config.yaml
d_model: 256
d_mlp: 704
activation: "geglu"
qk_norm: true
init_std_o: 0.0
beta1: 0.95
lr_head: 0.00321
decay_shape: "linear"
final_lr_fraction: 0.0
seq_len: 2048
doc_mask: true
Each number is 128 + 32 x the weight over the matrix's rms, rounded and kept within 0 to 255. Layers, rows and columns count from 0.

# layer 11 attention output (transposed), 256x256, rms 0.112, rows 240-255, columns 0-63
[[127 119 112 175  93 207 148 130 149  82  86 112 111 116 171 110 169  88 128 165 109  85  98  97 175 152 140 167 101 118  87  80 128 101 130 163  75 170 168 153 154 225  78 113  30 123  87  75 125 176 163 104 112 182 100 125 135 134  99 116 212 111 160 103]
 [126 140 144 145 140 151 185 144 109 148 145 165 100 114 174 157 162 150 110 102 138 113  92 148 115  92 136 101 107 143 155 100 133 128 111 145 161 148 181  79 154  93 115 160 147  80 125 187 116 104 129  95 154 146 127 195 161 184 128 164 108 143 101  79]
 [133 104  79 166 198 103 109 172  91  84 149 138 121 140 111 104 127 113 148 145 125 107 159 144 113 115 217 138  88 139 116 123 110  85 137 110 107 177  85 110 137 178  90 139 112 125 212 105  96 123 115 178  59 160 136 182 158 146 115 101 108 164 126 189]
 [ 97 142 108  87 155 118 146 145 106 119 142  87  94 126 125 152 111 140 155 113 168 108  74 121 150 136 100 122 122  95 109  89 155 152  86 142 176 191 140 154 170 123 123 129 217 137 103 151 109  87 124  95 137 164 139 116 136 102 136 109 177  71 120 110]
 [160 127 158 136 180 194 119 171 140 131 125  85 171  76 111 216 115  86 136  89 108 163  97 117 138 136 108 131 154  94 153 120 127 171 117 102 108 115  69 116  68 134 134 164 177 141 169  40  96 148 139 156 158 113 114 132 176 137 127 127  94 165 171 127]
 [114 174 176 124 162 129  93 147 105 131 103 105  68 122  88 112 138 123  90 127 103  81 122 122 143 115 117 135 192 121 100 134 169 128 165 120 175 159 173 124 171 140 124  74 145 164  81 116 117 147 177  53 135 154 114 173 172 110 126 126 112 183 130 123]
 [135 156 127 108 128  89 136 102  94 110 141  87  94 149  98 133  97 179  89 127 126 152 115 130 123  56 175 158  86 127 110 122 111 109  44 106  99 122 148 121 113 159 106 137 156 157 141 136 151 173 155  43 117 119 143 135 145 111 108 140 144 148 138  42]
 [158 145 141 155 109 194 130 128  63 109 117  75  69 142 148 146  92 112 172 117 182 186  94 136 146 119 157 144  81 145 100 100 150 223 188 179 178 100  99 132 155  65 132 162  93 136 167 188 111  85 190  91 137 124 140 109  97 104 124 174 101 129 133  90]
 [151 192 129  69  80  97 107 171 140 132 116 144  93  86 150  96 131 141 157 156 185  68 143 149 131 144 128  52 154  76 141 100  98  94 109 112 170 131 135 125 149 136  74  93 136 201 145 165 128 139 154 140 144 186 155 150  81 118 212  67 177 144  97 130]
 [125 110 144 152 126 112  67  86 125  96 138 110 145 145 140  95 139 174 112 162 186 156 133  97 122 112 135 133 159 118  90  90 104 111 113  65 124 113 121 194  95 136 131 186 147 110 104 150  89 152 153 142 129 148 181 152 117  93 121 128 120  61 124 125]
 [159 135 137 124 121  89 115 105 145  99 154  66  98  77 114 104 145 108 138 117 138 178 183 142  72  71 139 150 109 146 121 131  81 135 111  98  88 136 139  95 156 150 188 206  89 153 115 147 121 113 138 152  85 137  96 147 196 132 170 153 113 138 135 110]
 [127  95 123 108  99 119  74 124 100 152 129 116  87 156 169 136 130 143 131 136 121 106 129 117 159 138 166 176 105  96 153  84 144  89  81 134 103  92 125  72 153 128 102 138 155 157 112 111 117 115 202 138 142 111 166 165 146 126 122 136 164  82 187  84]
 [132 135 159 148 171 118 113 134 106 105 133 119 127  91 124 119 164 136 104 167 132 121 127 127 147 181 127 144 106 132  87 115 101 189 110 152 169 157 160 113  75 123 161  88 138 169 134 120 124 102 182  99 100 104 146 130 119 155 140 157 203 103 120 172]
 [136 138 120 123  99  70 122 166 146 118 132 112 153 113 215 140 106 139 154  94 127 172 160 168 104 115 103 107 134 173 102 126 157 143 153 113 114 134 157 191 179 162  66 148  33 131 162 193 150 169 164 149 168 156 131 133 114  95 108 126 109 160 138 124]
 [127 132 140 121 115 171 171 155 138 164 118 145 151 177 146 149 135 107 138 107 132 175 154 138 109 165 119 138 156 152 131 145  97  84 151 126 116 128 135 134 151 150 139 106 129 122 140 124 135  71 100 167 165 173 121 132 116 138 160 121 135 150 157 128]
 [162 125 101 160 178 152 112  76  85 138 160  93  79 116  79 104 117 109 138 103  87 122 103 142 150 147 109 113 153 105 153 137 170  91 108 169 140 143 121 171 103  96 120 124  97 120 123 115 151  84 160 110 125 118 153 130 132 120 125  99 128 103 133 114]]
# layer 11 attention value, 256x256, rms 0.135, rows 241-255, columns 0-63
[[133 117 114 168 116 103 125 116 124 131 154 137  79 156 179 123 161 141 148 132 108 144 104 109 127 141  89  52 115 120 143 161 145 142 101 123 147  97 137  77 121 125  96 127 138  85 114 146 159 115 144 126 105 113 139 165 141 167 100 120 138 165 141  99]
 [104  83  22 150 139 108 109 139  88 113 140  94 149 169 105 135 131 140 137 157 109 148 165 157 155 120 149 168  77 121 111 161 175  95 112 138 110 139  84 143 148 189 124 139  91  96 148 143 127 116 157 110 125 155 111 169 154 116 125 121  76 124 160 126]
 [111 132 161 147 175 146  99 148  98 183  85 131 129 132 117 169 145 127 123 100 163 141  80 123 178 123 135 120 139  91 123 100 139 153 154 154 160 144 154 135 145 112 117 125 144 177 121 156  77 100 103  72 144 171 154 102 157  92 158 143 161  64 105  99]
 [130 115  70 188 121 153 113 221 109 134 115  52 164  95 120 176 115  54 159 118 105 140 150 177 178 154 138 130 136  86 119 129 158 107 119 128  67 187  81 153 107 150 113 129 143 110 175 133  86 146 138  85 121 128 145 133 155  92 157 112 108 145 140 109]
 [158 135 166  54 125 121 161 106 183 100 139 116 112 102 160 140 153 113 117 133  94 108 102  91 146  68 103 142 123 116 128 134 182 189  78 177 130 119 195 129 154 135 145  99 127 113  40  97 134 177 104 128 110 125 146 139 141  99 132 100 130 148 149 119]
 [121 173 113 148 129  76 124 105  71  98 110  56 134 121 152 172 162 179 118 107 114 140  83 205 148  97 169 185  95 112  92 153 101 148  95  86  95 129  89 121 107 184 130 163 129 146 131  97 141 148 152  45 164  98 174 134 103  88 146  89 167 155 146  70]
 [161  91  90 137 109 186 155 184 104 117 140 130 143 134 113 154  95 155 158 116 134 145  96 132  76 163 169 103 116 143 107 124 126 188 129 113 196 111 105 106 132 119 135  91 116 128 136 141 100 129 179 110 158  78 133 125 155 108 138 153  93  87 132 133]
 [114 151 142  62  77 164 108 166 161 109 139 190  56 135  85 102  75 133 151 197 176 121 139 102 113 131 125  70 140 177 122 129 136  94 148 115 122 120 127 100 188 112 126  97 131 151 138 185 111 131 157  91  95 173 150 102  62 165 148 100 134 140 115 111]
 [109 110 147 136  99 109  99  86 119 129 159 101 174 152 155 136 173 163 127 120 181 120 145 111 145 100 148 153 181 136 132  93 105 128 108  46 120  95 126 144 156 122 131 203 134 115 120 133  96 121  73 127 115 153 160 106 159 136 130 110 130  97 133 104]
 [181 119  87 160 121 115  97 117 149 126 117  93 141  97 159 107  91 139  97 113 129 115 181 167 194  74 102 183 149 127  73 109 132 127 102 106 113  92 118  68 107 111 137 159 107 108 111 141 121 151 164 128 120  85 142 101 119 136 166 141 120 119 109 118]
 [112 101 117 144  89 108 126 161  67 162 129  99  90 164 126 107 159 109 124 130  77 114 153 107 178 148 155 174  88 107 121 103 135 139 129 125 138 114 102  90 147  98 123 104 157 123 122 123 125 155 153 125 141 109 160 143 163 152 143 167 131  83 194  79]
 [140 179 133 166 164  84 158 189  87 141 111 129 144 137 118 106 200 202  50 158 146 132 113 194 126 143 122 169 195 107  99 155 106 136 154 107 141 124 155 161  72 141 135 137 128 175 110  88 103 136 112  87 126 130 113 114 106 155 144 157 210 111 153 149]
 [128 124 162 138 162 146 111 165 159 162  87  96 166 150 152 144 155 177 128 108 143 195 134 148 138 130 137 168  94 123 127 147  98 176 143 141 148 140 132 121 142 156 121 151  61 158 116 181  92 156 154 135 128  99 148 138  98 103 133 142 118 166 144 126]
 [ 94 123 173 140 119 166 113 129 142 166  99 183  79 148  84 114 167  71 159 126 124 173 178  71 152 129 125 136 121 126 115 106 150 121 147 143  83 151 200 132 124 130 171 112 144 151 130 124 151  86  93 169 160 137  84 143  68 128 107 186 109 111 128 161]
 [112 140 143 164 173 112 136 138  57 146 102 132 124 126 116 116  41 118 113  67  62 101 143 139 167 138 143 181 174 110 128 118  87 109 108 161 146 163 145 118  72  96 137 133 140  99 139 114 124 120 110  80  88 130 126 127 168  76 130 123 126 137 149 104]]
# layer 11 MLP gate, 704x256, rms 0.0852, rows 0-24, columns 0-63
[[126  79  89 121 125  95 149 124 161 177 116 145 108 160 157 182  91 141 114 134 180  88 116 159 144 136 164  69 116 134 144 110  77 135 145 150  97 118 131  74 209  82 141 169 169  68  88 131 138 115 193 155  73 150 135 158 162 131 174 108 106 133 166 111]
 [112 210 112 130 177 106 105  78 166 143 144 155 168 108 158 144 144 155 130  80 162  98 123 115  82  95 133 118 162 183 107 104 121 124  92 126 126  94 133 138 152  85 116 166 147 106 118  95 129 137 164 135 121 152 143  99 133 117 124 123 144 156 149 144]
 [117 112 111 105 131 124 174 136  57 167 163 118 130 125 110 184  34 104  99 176 122 143 133 173  87 160 224 128 162 110  84 120 119 164 217 138 118  89 130 128 132 161 135 141 134 153  97 119 126 139 170 126 156 170 120 111 112 138  88 133 109  96  83 132]
 [142 127 134 161 164 127 155  55 126 193 192 139 124 143 175 164 163  77 166 180  90 143 176 170  85 118 106 129  70 167 105 127 124 137  55 152 117 129  88 110 145  82 149 142 120 153 140 132 137 125 123 156  60 154 196  89 131  80 131  85 135 161 150 150]
 [ 94 158 124 120 115 132  79 108  95 138  93  71 150 156 146 146 116 108 178 114 118 122 103  85 143  89  94 177 223  98 204 105 126 153  73  75 155  97 108 117  90 147 104 113 133 153 135 112  85 130 116 194 165  52 135  79 107 126  89 104 115 162 152 154]
 [142 112 133 130 152 121 154 114 154  74 135 104 108 192  84 155 178 186 158 166 171 109 126 111 163  76 183 157 117  95  45  54 103 156  97 143 168 132 144 144  76 160  93 122 113 146  64  91 112 146  79 191 117 202 173 126 159 112 136  77 115  24  74 157]
 [ 80  96 168 147 147 147 154 108 170  90  94 123 105 134 117 116 115 146  99 153 149 107  94 131 139 154 148 124 141 134 130 124 167 147  61  40 126 149 122 140 114 103 120  97 111 163  92 110 119 148 133 141 143 155 156 140 110 172 141 134 121 108 143  83]
 [124 150 127 156 115 140 207 111 188  73 206  61 182 102 129 157 141 112 185 126 150 126 160 107 107  60 163 116 122 112 133 123  68 160 173 110 164 140 184 154  78  84 105 131 101 125  82 124  84 144 137 153 117 100 177 137 153 139  81  95 101 136 137 127]
 [ 56  90 128  92 120 164  65 127 121 163 137 155  78 100 113 202 126  71  98  87 131  84  96  98  59 172 141  92 107 103 120 187  99 101  93 185  72 186  98  94 134 175  99 139 117 115  98  97 162 138 163 103 102 202 109 128 169  69 219 155 118 141 169 166]
 [110 135 147 112 116 195  70 117  81 130 134 140 133 165  99  85  97 135 128 126 183 188 129  86 124 145 157  90 138 112 156 107 161 112  85  77 111 137 158 150 182  72 129  85 109 160  47 167 132 150 123 124 118 151 172 200  84 131  52 144 143 101 123  82]
 [115 141 151 109 175 131 141 180 109 129 190 203 138 125 110 162 152 118 125 109 148 106 150  89  76 103 165 191 105 102 132 101  73 130 152 124 190 119 165  97 108 195 174 143 104 115 138 131 135 163 152 104 127 129 115 107 163 105 149 156 107  90 112 131]
 [119 165 202 101 157 149 163 153 123 163  83 154  87 110 118 136 101 106 136 140  59 140  85 148 194  87  83 105  96 144 187 103 160 142  92 131 147 112  83 118 122 118 144 156 107 140 138 155 166  96 127 128 113 141 140 121 166  94 166 146 116 128  82 145]
 [102  81 154  89 157 123 146 171 114 126  81 127 121  89  36 134 161 157 128 158 145 158 175 152 151 133  80  98 161  86 147 132  84 144 156 126 119 120 156 121 136 147 141 114 110 123 112 192 176 131 136 120 100 118 117 122 104 106 104 102 128 220 127  98]
 [159  63 116 147 160 165  63 131  52 160  88 169 168 215 129 143 168 107 131 154  71 134 140 179 151 125 136  66  92 102 128  87 129 163 136 142 167 143 121 126 180  94  82 106 126 122 126 142 180 107  79 131 107 113 162 143 150 202 227 114 122 125 126 110]
 [107 118 155 118 145  47 159 133 113 170  89 144 140  91 168 175  93  79 156 152 142 137  82 112 129 161 172  56  55 174  85  83 139  82  91 124 130  78 131 113 139 128 137 103 162 139 103 137 125  71 121  88 162 111 114 179  76 139 107 106 150 174 164 137]
 [111 152 126  86 140 158 127 175 170  92  90 125 131 134 161 125 172 106 102 134 109 189 129 140 155 152 115 112 164 120 175 185 179 107 110 103  73 112  96 145  97 137 135 152 125 162 143 140 153 132 134  77 154 110 145  85 132  97 119  97 103 119 177  72]
 [117 150 140 126 203 158 140 163 173 115 105 199 163 159 152 103 135 111  89 114 103  92  73 161  96 198 123 114 101 132 150 105 133 177 135  93 114 107 122  94 134  84 142 124  95 141 104 166 108  88 140 125 119  83  84 125 135  94 127 122 155  89 139 177]
 [108 144  66 137 139 176 161 106 132 107 123  72 137 150  97 100 110 217 149 143 115 151 138 193 129 141 141 153 159 115 129 189 127 118 121 186  88 177 102 162 124  92 130 110 160 120 104 131 139 169 139 150 114 121 148 117 150 103 107 140 187 121 120 124]
 [182 109 131 142 114 155 102 118  75 151 177 121 126 171 119 135 154 133  89 123 171 163 128 125 180 119 164  75  94 117 145 180 104 176 115 116 127 133 131 190  95 160 147  76 124 131 147 122 113 126 110 131 165 146 104 178 173 154 109 166 143 169 158 130]
 [ 96 137 157 122 101  93  92 210 179 101 149  90 172 112 129  76 140 140 144 122 109 105 125 106 143 110  52  99 110 137 133 165  93 138 165 208 147 111  83 156  89 114 139 124 110  68 144 130 233 110  99 164 152  93 129 132 109 110 154  75 128 117 130 125]
 [102 148 109 121 123  86  99 131 131  77 127 156 120 155  88 160 204 110 123 179 111 137 152 119 100 104 134 147 196 119 137  96  75 131 120 101  69  97 178  95 119 156 144 109  90 154 158  93 120 137  76 173 150 134  96 119 144 124 129  63  98 127 108 136]
 [116  90 120 189 133  88 200 115 191 160  92  90 140 166 149 163 183 124  93 138 142  68 125 108 118 124  69 128  32 156 102  95 120 140 142 128  94 150 132 103 148 166 144 134 134 128 151 126 137 147 124 120 162 143 133 157 107 138 147 102 207 135 189 111]
 [ 90 209  87 167 137 168 128  74 156 121 136  71  70  70 152 139 119 111 142 120 163 140  77  42 108 148 168 124 168 155  83 130 169 132 173 129 188 134 139 163 111 190 127 197 138 119 153 169  93 190 117 157  95 121 138 150 159 121 133  99 189 115 113  84]
 [146 111 139  64  79  91 103 126 144 108  89 105 113 133  85 193 103 125  94 182 105 181 183  97 187  85 143 154  98 139 123 158 125 137 135 155  98 156 176 116 152 127  54 105  80 184 197 166 109  48 131 119 120 152 126  77 116 134 130 138 114 113 162  43]
 [169  79  69 110  93 109  83 120 149  69 102 123  76 113 141 151 150 161 133 182 129 112 148 135 160 144 182 152 167 152 176  95 147 115  96 127 144 138 149 132 111 153 125  78 137 157 136  91 123 119 192 108 134 102 124 127  79 206 106 122 110 111 126 123]]
# layer 11 MLP up, 704x256, rms 0.09, rows 0-24, columns 0-63
[[127 124  50 126 206 179  54 117 194 148 180 129  72 112 155 140 104 140  99 152 136 124 140 122 118  85 165 195  54 117 141 128 114 172 151 100 114 163 104 105 119 158 114 196 145 137  80  40 153 156 116  98 153 165 136 112 103 131 183 141 187 109 119  83]
 [208 159 211  96 159 142 191 185 191 125 166  77 108  84 166 113 130 160 149  75 135  45 127 116  81 131  66 133  84 102 143 128 113 136 102 108 144 151 114 137 131  47 110 150 137 106  92  38 107  97 148 126 161 145 129 181  42 145 136 172  40  89 137  91]
 [173 106 114 169 131  93  90  96 138 150 148 122 133 129 119 162 185  42 147 151 131 143 127 145 184 152 102  96  78 173 160 154  74 132 131  98 176 117  83 121 141 137 134 164 135 144  87  82 137 131 102 149 185 134 102 180 121 127 126  66 110 134 189 158]
 [125 148 179  72  84 148 155 119  93 106 174 159 121 193  99 164 127 101 141  98 154 193 166 132 162 166 207 111 130 132 101 115 139 135 146 102 144 101 179 117 141 136  89 124  66 116 129 140 157  90 106 100 122 136 149 154 115  54 125  80 144 124  99 113]
 [146 131 183 121 142 153 153 140 159 144 149 102  70 141 119 154  87  58 131 109 105 122  83 102 122 152 203 174  86  99  87 133  69  82 108 176 168 117 156 129 165  86 155 167 121  70 149  76  69  88 151 155 146  76 151 118 164 103  89 123 119 182 153 176]
 [195 157 179  92  55 144 162 101 180 134 140 155 165 163 103 148 153 148 108 130 108  73 117  73 126 111  55 154 108 180 143 116 108 134 108 119  84 124 155 124 124 105 139 116  56 109 146 143 164 150 116 109 106 101 117 145 148 127 144 116 128 112 122  48]
 [139 104  91 140 120 113 156 138 182 148 115  84  77 150  73 149 155 114 132 154 100 148 121 153  94 117  79 121 143 152 114 111 115 161 131 150 175 137 100 179 100 120  64 128 151 115  66  98  90 161 125 121 109 142 150 138 115  90 140 143 112 128 120 136]
 [128 153 122 122 137 132 117 114 210  87 170  34  83 112 157 254 177 173 112 157 178 159 127  76 103  43  94 171 152 122 145 139 135 114 141  73 112 111 175 154 126  75 202 135 116 140 117 109 145 131 125 122 126 122  66 129  80 162 142 170 181 116 126 132]
 [146  87 242 150 139  99  86 114 123 130 157 154  52 146 135 143 149 100 109 131 143 161 172  77 101 124  82 102 120 101 181 113 142 148 158 128 138 109 134  28 126 123 159  99  95 143 151 144 154 101 116 109  97 147 139 123  99 128  64 123  91 144 142 144]
 [158 124 141 138 117  90 101 134 143 144 179  87 122 152 154 173 171  67 113 122 114  79 159 160 175 165 140 112  99 160 152 107 139 135  64 139 128  94 107  97  86 153 121 119 123 137 123 121 106 155  50  57  94 118 131  96 149 132 145 145 126 128 161  85]
 [165 123 127  73 105 156 152  94  89 131  94  56 157 124 181  57  55 141 157 108 127 178 110 124 160  97 164 109 202 111 142  60 155 124  87 144 116 181 124 110  84  94 141 129 128 101  94 188 128 133 155 108 154  84 136  99 114 134  87 100  97 114 122 144]
 [133  97 146 148 125  57 148 156 125 134 106 128 106 158 164 162  88 135  65 111 127 120 121 123 101 118 120 175  76 121 123 204 137 124  70 139 166 146 120 165 138  84 144 128 124 131 172 121 132 124 203 145 183  84  66  85 112 142  83  85 194 147 140 212]
 [104  70 124  84  77 116 162  62 121  86 147 123  93 186 143 140 153  62 130 153 117 118 157  86 105  91 138 133 159  85 159 147  90  84 109 148 128 115 169 170 138 159  66 116 152 180 149 155 105 100  80  98 105 147 120 167 109  91 161  89 148  91 119 141]
 [118 150 104 135 122  96 150 105 124 106 151 166  80 105 123 161 161 208 104 140 106  82 155 106 169 136 145 214 112  72  59 158 139  85 128 168 137 118 127  79 143 147  95 138 146 138  82 128  92  90  91  99 113 127 147 158 241 104 126  58 139  65 116 138]
 [148  99 136  83 104 145 127 142 153 155 159 128  96 161  95 107 154  95 101 196 122  99 155 147 145 140 111 145 195  91 204 123  96 134 109 119  94 120 124 111 163 155 121 167 109 139  90 195 166 156 131 131 150 154  92  96 113  87 201 112 158 133  90 138]
 [125  88  84 122  90 115 108 165 109 155  90 104 121 122 107 155  71 129 110 153  98 150  91 186  91 138 100 125 100 135 159 184 133 120 147 140 151 113 161 151  63 100  86 123  90 130 148 155 136 152 168 154 130 116 173 156 118 150  75  98 160  61 153 100]
 [113 172 143 145 122 120 144 101  95 109 138 189 104 142 130 121 139  70  81 128 116 124  86 124 124 136 100 105 113 117 160  94  88 139  99 118 158  86 106 112 113  46 150 107  86 137 141 106  87  83 120  89 127 120  97  78 154 102 114 156 117 147 147 148]
 [181 102 180 150 163 149 119 191  99 131 166 151 157 110 178  85 136 127 136 138 124 109 134 121 155 142 116  99 101 139 131  99  99 122 125 118 160 128 144 124 137 113 122 131 125 203 137 121  94 129 165 137 141 169 142  91 150 162 143 170 130 131 127 115]
 [106 142 168 176 115 181 165 131 128  84 161  91 114 126 163 116 153 157 111  70 171  90 138 125 133 171 119 138 179 156  45 132 149 121 171 118 156 141 184  90 177  80 140 153 138 102 145  84 159 191 116 123 183 172 204 145 108 120 158 128 135  86  83  87]
 [168 119 125 167 141 123  91  75  66 142 160 132 175  85  77 148 127 182 171 184 147 137 166 111  95 147 118 103 100 145 110 121 130  88  95 107 161 158  61 154 140  86 145 123 156 113 123 152 105 125  71 122  68 169  92 129  62 152 157 138 159 107  78  95]
 [153 156 190 198  90 147 118 123 141 115  72 102 169 133 129 100 115  91 101 108 156 151 173 183  98  97 101  74  96 156 142 157  47  91 117 105 123 104 138 113 137 116  83 186 123 108 159  98 124 175 144 129 135 111 110 136  96 146  97 141 113 136 129  95]
 [108 100 124 107 111 124 103 138  91  91 151 105 159 181  73 119 139 161  89 152 150 147 127 181 124 132 118 180  99 104 198 150  84 157 104  91  78 143 152  76 136 119 175 131 158 128 118 160 179 171 124 170 167 135 116 154 151 157 157 116 128 113  31  75]
 [110 111 128 134  89  83 150  91 100 140 120 154 137 122 154 127 122 109 122 164 131  86  83 133 167 151 136 135 114  89 102 144  90  65 105 209 106  99 123 118 105  76 128 114  89  67  70 159 127  89 110 124 130 166  61 117 100 158 108  83 146  93 129 139]
 [ 82 121  96  35 121 136 150 134 165 105 146 128  93 142 106 181 154 139 119 145  94 163 164  80 146 161 150 103 105 134 126 133 116 132 152 255 130 143 141  96 129 162  36  98 136 132 154 157 161 123 168 104 144 119 160 161 133 160 138 107 142 121 131 127]
 [ 86  87 127 119 133 106  84 148  72 158 105 159 130 154 193 132  73 150 111 113  75 128 119 200 143  73  90  99  57 142 104 107 119 125 128 116  87 150 184 162 160 226 187 118  94 142 116 145 132 141 126 161 115 158 167 130 126 169 186  95 118 145 131 145]]
# layer 11 MLP down (transposed), 704x256, rms 0.0493, rows 0-23, columns 0-63
[[129  81 152 151 124 111 138 210  93 101 232 112 104 114 152  54 108 135 144 129 152  90 121 218 105 161 133 168  96 186 139 156 131 165 106  83 126 103  78 136  97 165 209 174 131 114  85 146 106 161 115 111 119  72 160 111  79 132 144 162 131 148  99 139]
 [140 167 128 128 118 140  88 104 123  75 162 106 106 129 200  68 150 127 151 156 130  86 101 150  65 134 137 154 152 118 133  92 159 131 113 145 145 151 117 131 215 122 124 141 142 123 120  85 134 158 132 169  29  99 105 155 164 120  37 144 111 129 144 141]
 [161 139 165 131  82 122  85 185 159 104 121 178 160 126 106 159 169 145 140  89 164 124 170 120 146 144 108 183 119 141 184  91 117 107 167 104 137  95 207 151 149 140  81 155 161  68  96 141 127 152 162  92 119  97 119 181 108 112 134 118 136 133  36  96]
 [156 113  97  60 136  95 164 180  62 153 146 101 176 106 124 127 130  69 103 117 146 113 171  84  96  97 129 156 100  81 108 138  82 152 169 133  39  64  60 142 124 149 159 155  66 104  79 101 161 112 119 120 129 126 113 139 140  88  98 102 106 124 137  31]
 [155  86 138 102  49 131  65  72 114 125 123 120 108 187 111 108 123  97 117 102 164 183 155 113 108 176 125 115  94  88 147 124  89  97 161 129 108 114 130 120  99  98 102 126 104 168 140  74 124 112  65  89  90 150 100 120 119 127 152 151 138 112  76 142]
 [ 98  83 171 163 200 141 125 107 135 191 112 192  86  89 125 118 109  93 149 170 150 115  88 144 130 155 145 116 108 123 155  70 120 149 104 140 154 147 170 119 104 100 171 173 164 129 161 134 151  99 119 160 137 107 111 136 119 105  63 130 159 154 157 149]
 [168  94 122 153  92  88 107 149 198  65 167  67 110 200 164 137 115 110 129 108 150 176  92  87 170 134 139 136 100 158 139 140  84 153 140 129 125 170 126 110  72  82  34 136  85 167  90 138  79 116 112 108 108 104 128 110  95 139 141  77 123 125 147  76]
 [118 125  83 148 114 103 128 111 149 139 133 154 168 142 153 169 139 167 126 159 176  60 133 145 108 151 151  64 135 146 117  39  76 115 165 131  93 141 104 104  92  91 143 133 113 102 144 130 128  69 157 115 126 115  65 138 111 120 140 172 125 130 144 132]
 [109 128 188 160 134 109 124 104 161 133 139  83  80 141 180 169 144 172 122 162 186 103 134 145 155 122 135  62 164 121 132  87 111 120 134 190  97 187 162  97 158 109 109 111 108 110 119 142  95 150  99 139 126 145 106 150 115  98 183  58 143 136 154 154]
 [120 125 132 158 111 117 134 112 133 123  88  79 104 141 110 138 131 107 208 135  99 188  97 146 119  99 105 139 156 155 171 149 142 159 186 126 136 144 120 152 164 130 121 158 141 133 146 119 136 128  91  87  74  78 110 127 167  65 149 120 119 117 174 110]
 [158 148 122 138 118 185 125 115 112 124 125 113 170 114 153 128 119 176  89 100 141 121 185 124 155 105 147 118 164 106 154 162 138 132 177 118 103 156  98  76 171 122 147 165 113 109 114  80 163 113  97 169 137 115 162 123 143  49  89 106 130  65 131 121]
 [120 125  97 166 103 116 111 132 157 135 145 157 167 152 113 199 125 127  86  91 122 112 124  53 111 138 176 145 130 112 155 147 123  26 143 130  73 127  95  95 112 102 117 158 123 139 164 111 212 100  89 171 137  90 165 121 129 194  60  95 171 149 171 142]
 [ 62  84  67 156  89  95 134 133  43 101 147 134 153 110 124 128  97  40 160 134  88 135 144 114 153 101 139 117 143 118 125 136 105 151 135 156 127 131 170 136 114 156 126 183 122 115  90 155 117  95 190 183 123 158 130 128  56  99 149 162 127 141 132 124]
 [120 115  84 191 113  59 102 144 101 114 145 136  88 132 113 139 147 105 118 122 101 155 157 136 160  84 143 175 125 115  86 196 150 131 114  85  86 101  76  67 111  77  68  84 111  56  88 136 114 133  72  84 160  89 126 132 156 135 173  73 143 128 111  77]
 [122 128 157 123 128 136  98 160 122 145 114 163  61 146 132 123 128  75  87 158 106 118 146 140 151  98 143  95 138 110 122 168 170 113 130 108  94 149 129  82 132 160 141 155 114 124 179 124 166 108 160  74 167 165 103 146 134 159 128 117 119 149 138  94]
 [165 116 109 110 116 112 137 142  94 111 135  94  84 124 155 105 116  84  85 125 162 107 140 158 109 134 168 132  81 138 142 123  92 133 136 133 140  91 171 140 110 110 160 157 134 140 129 135 123 106 126 165 107 176 125 144 132 110 141 126 116 134 117 131]
 [120 113  94 115 104 114 139 139 159 160 120 135 119 120 128 128  89 131  93  85 110 107  79 121 169 117 119  82 153 183 129 124 128 135 159  85 115 115 151  92 151 144 105 105 117 110 105  71 163 138 104 124 117 114 129 108 139 144 114 141 139  88 156 141]
 [113 176  87 149  75 134 131  93 166  95 114  88 129 130 104 194  97 151  98 106 136 174  99 117  89  75 124 173 160 128 124 147 120 131 154 133 139 120 101 133 130 117 121 145 120 132 100 111 125 128 112 133 128 104 159 144 156 138 114  75 123 175 134 130]
 [106 133 107 129 126 115 129 118 114 175 128 139  94 138 171 150 189 168 108 135 124  72 108  76 155 108 159  83 162 128 110 108 113 151  96 124 136 145 144 148 155  75 104 104 137 141 107 105 151 106  55 184 132 146 163 149 167 132 181  53 103 170 147 119]
 [ 92 147 123 149 197 140 147 153 116 149  76 141 128 119 129 112  82 170 168 168 102 139  67 130  80 126 150 174  93 126 111 175  62 126  98 121 107  83 153 156 119 129 202  87  87 113 155 119  68 157 171  95  98 146  97 128 147 135 147 132 150 108 128 106]
 [138 108 139 160  90 128  74 114 179 134 120  67 119 150 165 122 154 178  72  65 136  99 113 153 208  72 104 103 161 109  73 152 172  92  99 165 155 169 174  92 133 126  99 142 162 146 177 104 145  93 121 146 108 115 124 139 113 124 136 171  87 110  91 149]
 [100 133 137 142 118 160  95 119  93  66 126 164 126 154 172  87 152  89 129 140 169 176 159 122 115 129 115 105  31 138 149 125  66 104 121  80 140 159 125 104  97 153 164  74 169 113 154 160  42 143 129 105  75 181  83 106 136  76  88 136 122 136 171 169]
 [ 92  99 105 182 123  83 133 160 144 111 120  69  76  38 122 122 151 160 134  70 128 122 121 119 114 151 140 145 134 105 141 145 160 145 134 151  84 160 136 142 132 176 135 150  78 114 137 121 125 134 191 120 163 119 145 162 104  96 142 129 129 166 123  90]
 [160 178 121 163 126 101  86 105 139 147 106 194 126 168 128  45 103 134 126 131 102 128 114 159 137 100 140  75 147 103 110 151 119 146 126 102 121 126 178 101 138 108 165  88 107 125 101 148  87 132  68  62  79 154 168  97 156  72 141 136 124 131  69 141]]